Part of a small language model's weights: 31.2M parameters.
Each number is 128 + 24 x the weight over its row's rms, rounded and kept within 0 to 255. Layers, rows and columns count from 0. The size above them is the row's rms in percent of the matrix's.

# layer 2 MLP up, 1216x448, rms 0.0342, rows 717-735, columns 112-167
size [ 87 114 105  96 107 119 101 118  89  84  88  87  94  99  84  98  89  91  98]
[[122 115 119 101 104 159 137 126 148 145 124 130 141 112 125 141 150 113 112 130 141 124 151 106 141 171 157 146 146 133  75 108  97 119 133 150 152 126 148 166 154 112 133 144 155 143 138 144 151 134 174 103 120 117 141 127]
 [162 129 142 189 116 170 162 155 187 114 145  71 112 153 111 106 135 129 133  96 113 120 143 143 117 112 138  90 160  97 130 105  92 148  98 158 113  83 129 104  93 152 133 152 153 139  87 109 124 116 132 148 141 154 166  99]
 [124 108 163 146 151 126 112 134 145 155 114  97 165 129 145 127 122 143 146 120 131 148 114 137 167  96 138 140  89  66  73 138 107  77 135 110 134 119 113 143 156 171 151 117 111 113 100 120 100 113 157 133 137  76 124 119]
 [134  93 104 120 145 135 135 133 154 107 132 136 159 153 119 166 138 129 109 110 106 107 136 116 137 135 151 126 113 113  71 114 115 125 149 148 124 154  85 126 167 123 142 133  96 122 128 112 137 141 105 105 150 152 138 155]
 [ 88 135 119 141  99 155 107 105  95 115 105 145 126  79 141 139 127 102 122 124 158  90 134 164 183 129 117 131 128 145 114 124 110  86 103 125  94 157 138 120 171 149 150 153 143 115 164 151 125 129 172 144 148 103 142 112]
 [148 145 150 136 152 105 130 178 153 131 140 158 160 136 119 171  97 140 148 126 118 152 149 106 194 170 168  94  71  96 102 127 136 116 147  78 106  94 109 115 103 119 146  91 116  96 130 122 158 156 108 140 118 114 149 136]
 [ 97 127 110  79 108 103 197 171 151 127 125 118  77 128 160 151 142 120 115 138 121 110 105 136 127 106 150 143  74 139  94 120 147  71  77 147 135 132 100 129 157 146 146 138 107 127  79 126 128 103 140 126 133 127 135 117]
 [ 77 131 129 120 177 152 114 157 130 132 142 140  95 126 111 133 134 174 131  93 136 112 104 113 123 113 147 103 164 124 147 105 148 125 160 150  83 111 124 122 125 153 118 112  91 125 102 144 189 135 142 121 147  87  73 151]
 [118 116 121 118 110 156 105 109 114 149 143  54 132 137 131 130 141 126 182  61 187 125 124 148 106 148 102 118 166 110 105 140 159 129 112 122 130  92 112 116 117 133 144 112 114 122  74 115  98 119 100 141 132 145 116 123]
 [133  94 106 133 108 187 146  88  94  97 141 135 165 110  96 138 155 134 141 140 132 129 163 123 108 124 139 115 128 163 153 144 139 147 146 108 121 147 142 131 132 144 123 122 110 136 104 169 133 166 137 104  78 153 141 121]
 [122 125  79 135  97 101 103 166 146 116 130 211 112 118 153 124 131  95 122 142 110  79  90 149 144 175  92 115 128 137 111 116 130  90 123 157 136 103 110 113  97  93 121  97 109  95 133 125 142 112 147 140 143 170 125 109]
 [ 99 128 103 112 134 154 109 160 130 117 156 156 123 112  94 172 117 172 117  79 155  85 103 116 145 145 154  96 130  80 115 121 151 136 160 108 153  97 153 122 119  99  76 129 118  76 109  99 164 127 158 135 132 180 136 114]
 [101 101 133 141 159 113 127 163 118 106 120 130 132 132  91 129 148 112 124  95 127 142 126 159 137 138  98 177 144  71 154 140 131 107 149  96 128 118 134 159  93 118 110 142 153 131 145 126 134 122 114 108  97 125 132 110]
 [103 141 157 121 122 145 115 153  83 121 129  95 156  90 114 140  71 128 135 146  96 127 116 110  98 112 178 147 121 133  98 117 117  94 106 139 128 143  97 140 136 124 154 106 186 162 110 127 124 137 131 144 152  85 112  98]
 [143 152 118 150 115 104 122 136 114 118 123 144 126 132 148  88  88 135 128 114 158 147 199 151 135 152 103  99 136  60 119  75 147 120 100 121 134 111  99 163 123 142 109 174 106 182 121 112 172 164 119 122 133  96 139 142]
 [ 82  97 104 140 104 166  95 134 182 143 123 109 136 157 178  96 138 103 130 166 133 110 180 117 109 145 157 165 151 100  98  88 111 105  87 123 116 174 121 123 143 128 109 119 130 126 121 153 136 128 131 101 162 116 108 118]
 [ 99 168 140 125 171 129 156 161 125 135 128 121 118  84 129 154  98 101 116 145 121 130 151 150 106 162 133 149 151  80 127 159 152  77 161 151 128 142 137 131  95 102 104 113 151 140  93  91 130 125 179  92 133 160 139 122]
 [128 147 106 152 136 111 106 135  92 104 128 118 113 149 133 106  99 126 148 170 129 118 103 154 133 158 142 143 161 162  93  78 117 139 155 125 145 136 146 100 106 124 135 112 148 155 200  89 114 155 115 167  88 111  82 107]
 [102 152  95 139 189 128 151 154  68 108  98 150 117 120 154 107 157 120 108 130 128 135 107 135 165 136 151 103 111  89 104 134 125 134 125 175  94 113 107 136 168 120 165 125 136 114 118 102 140 131 127 109 106 142 151 156]]
# layer 2 MLP down (transposed), 1216x448, rms 0.0334, rows 717-735, columns 112-167
size [ 98 103 101 103  94 109  98 119  96  92  95  88  92 104  88  99  96  96  96]
[[110 108 126 158 114 138 115 119 172 167 100 163 156 134 165 117 129 109 119 145 128 146  96  97 137 169 133 123 154 148 134 135 118 130  99 140 131 102 113 115 111 116 127 133 107 149 145 160 148 116 172  93 120 124 141 162]
 [159  91 125 151 110 146 153 130 131 151 119 124 124 129 113 115 116 139 138 120 108 101 147 159 139 122 118 101 140 109 106 121 104 142 138 103 115 107 120  96 100 114 113 148 148  88 136 108 148  79 155 138 108 142 172  86]
 [ 72 118 133 164 108 123 116 162 119 159 132  77 134 107 164 164 127  78 139 105 116 141 121 114 158 126 114 134  92  79 111 122 153 149 148 128 113 113 108 153 115 135 124 116  91  91 105 161 128 125 142 143  86  87 139 125]
 [147 122 140 152  68 121 115 150 159  92  88  98 124 151 133  94 148 103 104 140 126  95 154 118  95 107 115 104 159 100  98 145 143 130  90 125  97 103 118 142 124 145  76 162 168 151 155 124 154 137 140 124 150 139 114 176]
 [153 143 146 102 159 158 102 105 159 117 138 110 122 110 144 152 165 180  94 138 171 100 145 151 185 124 151 108 158 182 120 137 117  70 142 148 157 180 109 145 155 139 164 131 103 103 121 120 108 167 143 118  92 102 126 125]
 [110  71 182 140 174 161 163 156 155 147 141  78 120 156 121 110 117 100 120 154 165 132 104 222 159 100 129  68  88 124  87 121  97 122 123  78  86  98 140 169  85 138 136 101 125  98 135  76 187  98 129 119 155 126 136 133]
 [ 99  93 151 147 129 124 152 107 154 140 174  92 151 150 154 125 152 140 152 136 123 109 160  95 124 106 104 114 127 128 176 117  94 131 126 131 161 139 153 158 117 151 143 121 111 137 151 148 154 138 129 134 139 157 126  92]
 [215 143 139 141 142 123 130 125 110  66 117 115 120 163 133 138 139 133  84 187  90 121 137 135 122 162 126 146 140 142 102 117 135 141 105 146 107 181 100 103 166 115 121 132 141 145 132 110 122  93 148 143 108  74 143 142]
 [129 152 121 140  90 161 155  81 103 107 138 129 143 131 167 154 102 113 132 105 163  96 122 117 116 145 100 140 124 147 138 138 127 116 122 142 118 117 168 159  71 134 137 125 139 145  83 147  56 116 104 122  97 148 108 107]
 [158 130  98 134 147 165 137 172 161 123 124 161 126 118 148 146 140 179 189 128 135 167 163  99 118  90 143 191 124 181 116  87 142 155 125 101 128 142 173 110  98 119 142  91 144  74 123 147 146 118 149 110 142 118 113 133]
 [147 177 141 131 113 152 117 110 159 137 104 100 130 149 116 104 104 133 115 133 145 121 129 160 140 136 201 121 114 122  85 169 142 163  99 114 110 132 121 143 143 148 117 152 198 133 126 127 164 139 168 142 121  98 127 151]
 [137 158 159  95 110 119  79 115 154 160 131 126 152 131 181 128 189 124 163 160 166 114 130  93 157 119 118 132 144 197 105 112  95 168 119 131  88  88 140 145 131 130 126 131  98 161 128 112  72  98 134 150 123 139 118 126]
 [119 127  73  76 166 127 116 131 124 115 124  81 117 140 145 142 119 161 111 156 129 134 151 118 123 100 115 149 117 125 134 120 126 113 133  55 116 114 101 123  98 133 141  88 178 144 123  90 122 127 123 128 115 123  78 148]
 [128 129 127 157 116 152 124 126 144  94 118 144 146 142 148 155 135  82 124 164 137 106 152 122 106 129 144 144 104 138 154 151  83 116 126 127 175 121 149 164 115 163 128 108 146  88 117 107  77 121 130 159 135 113 128 135]
 [103 144 139 107 107  88 118 138 163 133 136 127 121 124 130 144 108  91 126 147 144 148 138  77 108 126 150 110 168 100 139  85  78  86  84  93 159 135 158 155 108 128 132 127 128 147 149 112 245 108 129 131 127 112 125 160]
 [129 118 171 130 143 109 178 112 138 117 113 115 116 135 121 101  91 142 123 158 120 120 181  74 146 133 118 151 136 169 137  95  81 129 122 133 110 149  86 142 146 106 112 110 128 103 137 150 119 164 113 132 159 113 125  94]
 [164 114 100 120 186 155 133 141 122 147 106 136 125 133 151 133 114 159 123 152 143 174 163 117 144 133 141 171 171  89  98 146 150 110 171 107 116 133 155 145  71 102 128 157 110 112 113 110 137 167  88 110 135 129 116 103]
 [129 132 120 141 112 151 144 148  89 102  99 128  99 123 129 103  98 161 141 132 142 117 116 147 137 166 172 128 145 152 127  93 145 161 153 116 146 144 120 141 164 124 115 116 139 123 153  88 118 151 118 149  73 108  76  98]
 [139 135 127 109 153 137 129 134 126  16 100 159 152 101 141 108 157 105 117 124 108 100 113 152 120 132 184 120 129 141 151 140 128 134  96 153 134 109 100 100 117 152 121 147 166 112 116  98 178 142 169 122 127 171  87 108]]
# layer 2 MLP gate, 1216x448, rms 0.0326, rows 718-735, columns 112-167
size [ 93 100 107  99 108  98 134  93  92  92  98  83 108  85 103  96  88  94]
[[ 98 137 138  70 144  94 116 100 110 137 157 164 137  97 167 155 101 115 114 148 159 164 135  97 167 130 105 154  94 155 139 138 164 163 133 117 119 157 157 123 140 107 128 112 106 182 154 179  90 136  94 127 142  82 109 119]
 [139 106 150 155 140  77 142 155 153 136 140 138  93 154 113 101 120  95 127 142 121 119 128  89 113 118 127 112 104 125  87 122  87 109 123  85 144 121 134 130 103 109 122  67 142 138 134 153  83 147 173 142 107 173 129 146]
 [128 116 153 110 157 174 125 192 140  91 130 126 117 138 131  70 135  84 112 132 102 112 148 141  99 111 143 119 135  68  98 138 180 133 136 139 115 126 101  94 165 126 122 151 115 144 150  97 109 130 131 119 114 122 160 105]
 [162 103  86 169 161 119 170  96  99  92 140 140 125  98 107  80 146 113 151 136 135 103 171 175 171 160 144 137 163 146 122 113 168 139 108 120 117 132 136 130 178 164 140 174 147 118 132 104 157 122 180 125  84  86 108 107]
 [130 163  81 139 111 133 164  76 113 120  98  85 110 117 131 108 133 122 120 114 134 112 118 138 107  87 123 135 147 138 110 128  99 144 116 170 154 106 138 148 103 127 117  95 117 172 106 166  83 106 129 119 164 130 120 122]
 [ 97 176 148 143 148 101 174 122 106 113 144 141 165 124 153 150 126 151 124 162 113 141 145 101 116 144 140 136 177 107 131 113 155 105 137 106 118 132 163 121 140 144 120 132 142 123 182 166 145 132 134 150 160 131 130 138]
 [144 119 177 127 169 147 145 124  88 114 131 106 124 141  87 144 148 132 127 151 120 142 161 113  75 171 132 153  94  80 142 155 153 108 108 184 140 162 122 114  99 136 120 100 136 146 120  88 105 130 140 116 141 133 142 133]
 [125 108 150  87 108 168 106 154 147 142 131  85 126 126 147 174 123 134 111 118 148  89 112  61  90 127 184 106 114 103 125 134 134 135 148 152 172 154 130 132 130 117 138 130  91  97 110 116 160 132 105 157 153  99 109 133]
 [128 124  98 121 145 132 134 109  75 100 139 134 134 124 104 119 115 121 139 127 175 119 113  89 126 167 105 127 125 116 118 146 113 149 154 157  80 106 121 116 184 130 161 140  93  84  71 156 143 152 122 116 131 147 190 123]
 [162 125 131 157 133 112 134 149 127  99 131 126  80 120 131  83 102 127 106 106 155 136 108 132 104 105 134 166 118 123 143 122 133 121 137 117 134 110  88 113 111  94 111 124 136 101 135 154 160 122 129 138 106 103 110 129]
 [ 87 160 151 165 102 124 132 137 118 142 140 126 141 136 108 139 124 106 134 161 116 116 128  90 111 106 126 144  77 102 107 148 134  90 135  73 146 127 113 146 119 136 138 151 119 114 141  65 173  98  76 124 183 134 159 106]
 [125 106 138  81 126 138 142 156  58 132 101 137  99 186 107 141 188 137 127 129 103  96 120 118 106  87 140 115 154 119 112 126 152 119 156 102 146 132 112 130 145 143 126 123 110 115 122 129  96 144  97 138 160 197 153 156]
 [141 134 193 106  98 130 150 144 106 125 145  92 138 147  92 136 111 126 138 135 104 124 131 157 114 129 137 139 126 121 121 133 137 161 141 132 130 130  99 107 132 141 150 126 124  85 123 156 152 141  93 157 167  97 151 149]
 [ 93  98 157 133 156 100 131 124 143 115 171 134 139 109 115 114 138 156 117  97 150  90  93 104 107 128 134 126 112 134 126 161 102 130 140 153 145 120 158 144 126 121 153  84 140  83 133 124 140 165 102  99 156 107 126 106]
 [102 129  86 145 105 141 101 112 129  97 147 136 131 147 128 171 144 113 143  91 133 143 136 142 159  98 119 163 151 162 111  63 127 180 127  54 140 172 107 128 137 172 101 148 133 150 105 147 164 113 164 127 113 109 106 116]
 [ 87 130 125 113 112 119 154  87 149 152 158 124 131 139  71 144 167 115 146 135 124  89  80 128 125 173  80 112 143 149  96 150 114 125 157 118 139  89 128 123 148 135 141 147 170 167 181 174  97 128 165 110 123 153 157 140]
 [124 116 118 103 128 124 151  73 113  80 144 146  82 152  79 114 112 152 132 103 126 146 182 124 120 129 153 105 154 129 131 123 155 101 162 143 144 104 152 128 124 150 136 157 131 130 160 166 137 155 104 154  88  80 153  92]
 [129 108 142 125 136 106  95 121 181 148 169 133  86 130 157  95 135 138 127 127 123 120 116 139 125  79 147 131 176 170 147  82 159  86 130 158  70 126  94 105 120 130 145 133 139 121 122 124  92 129 138 122 106 101  76 127]]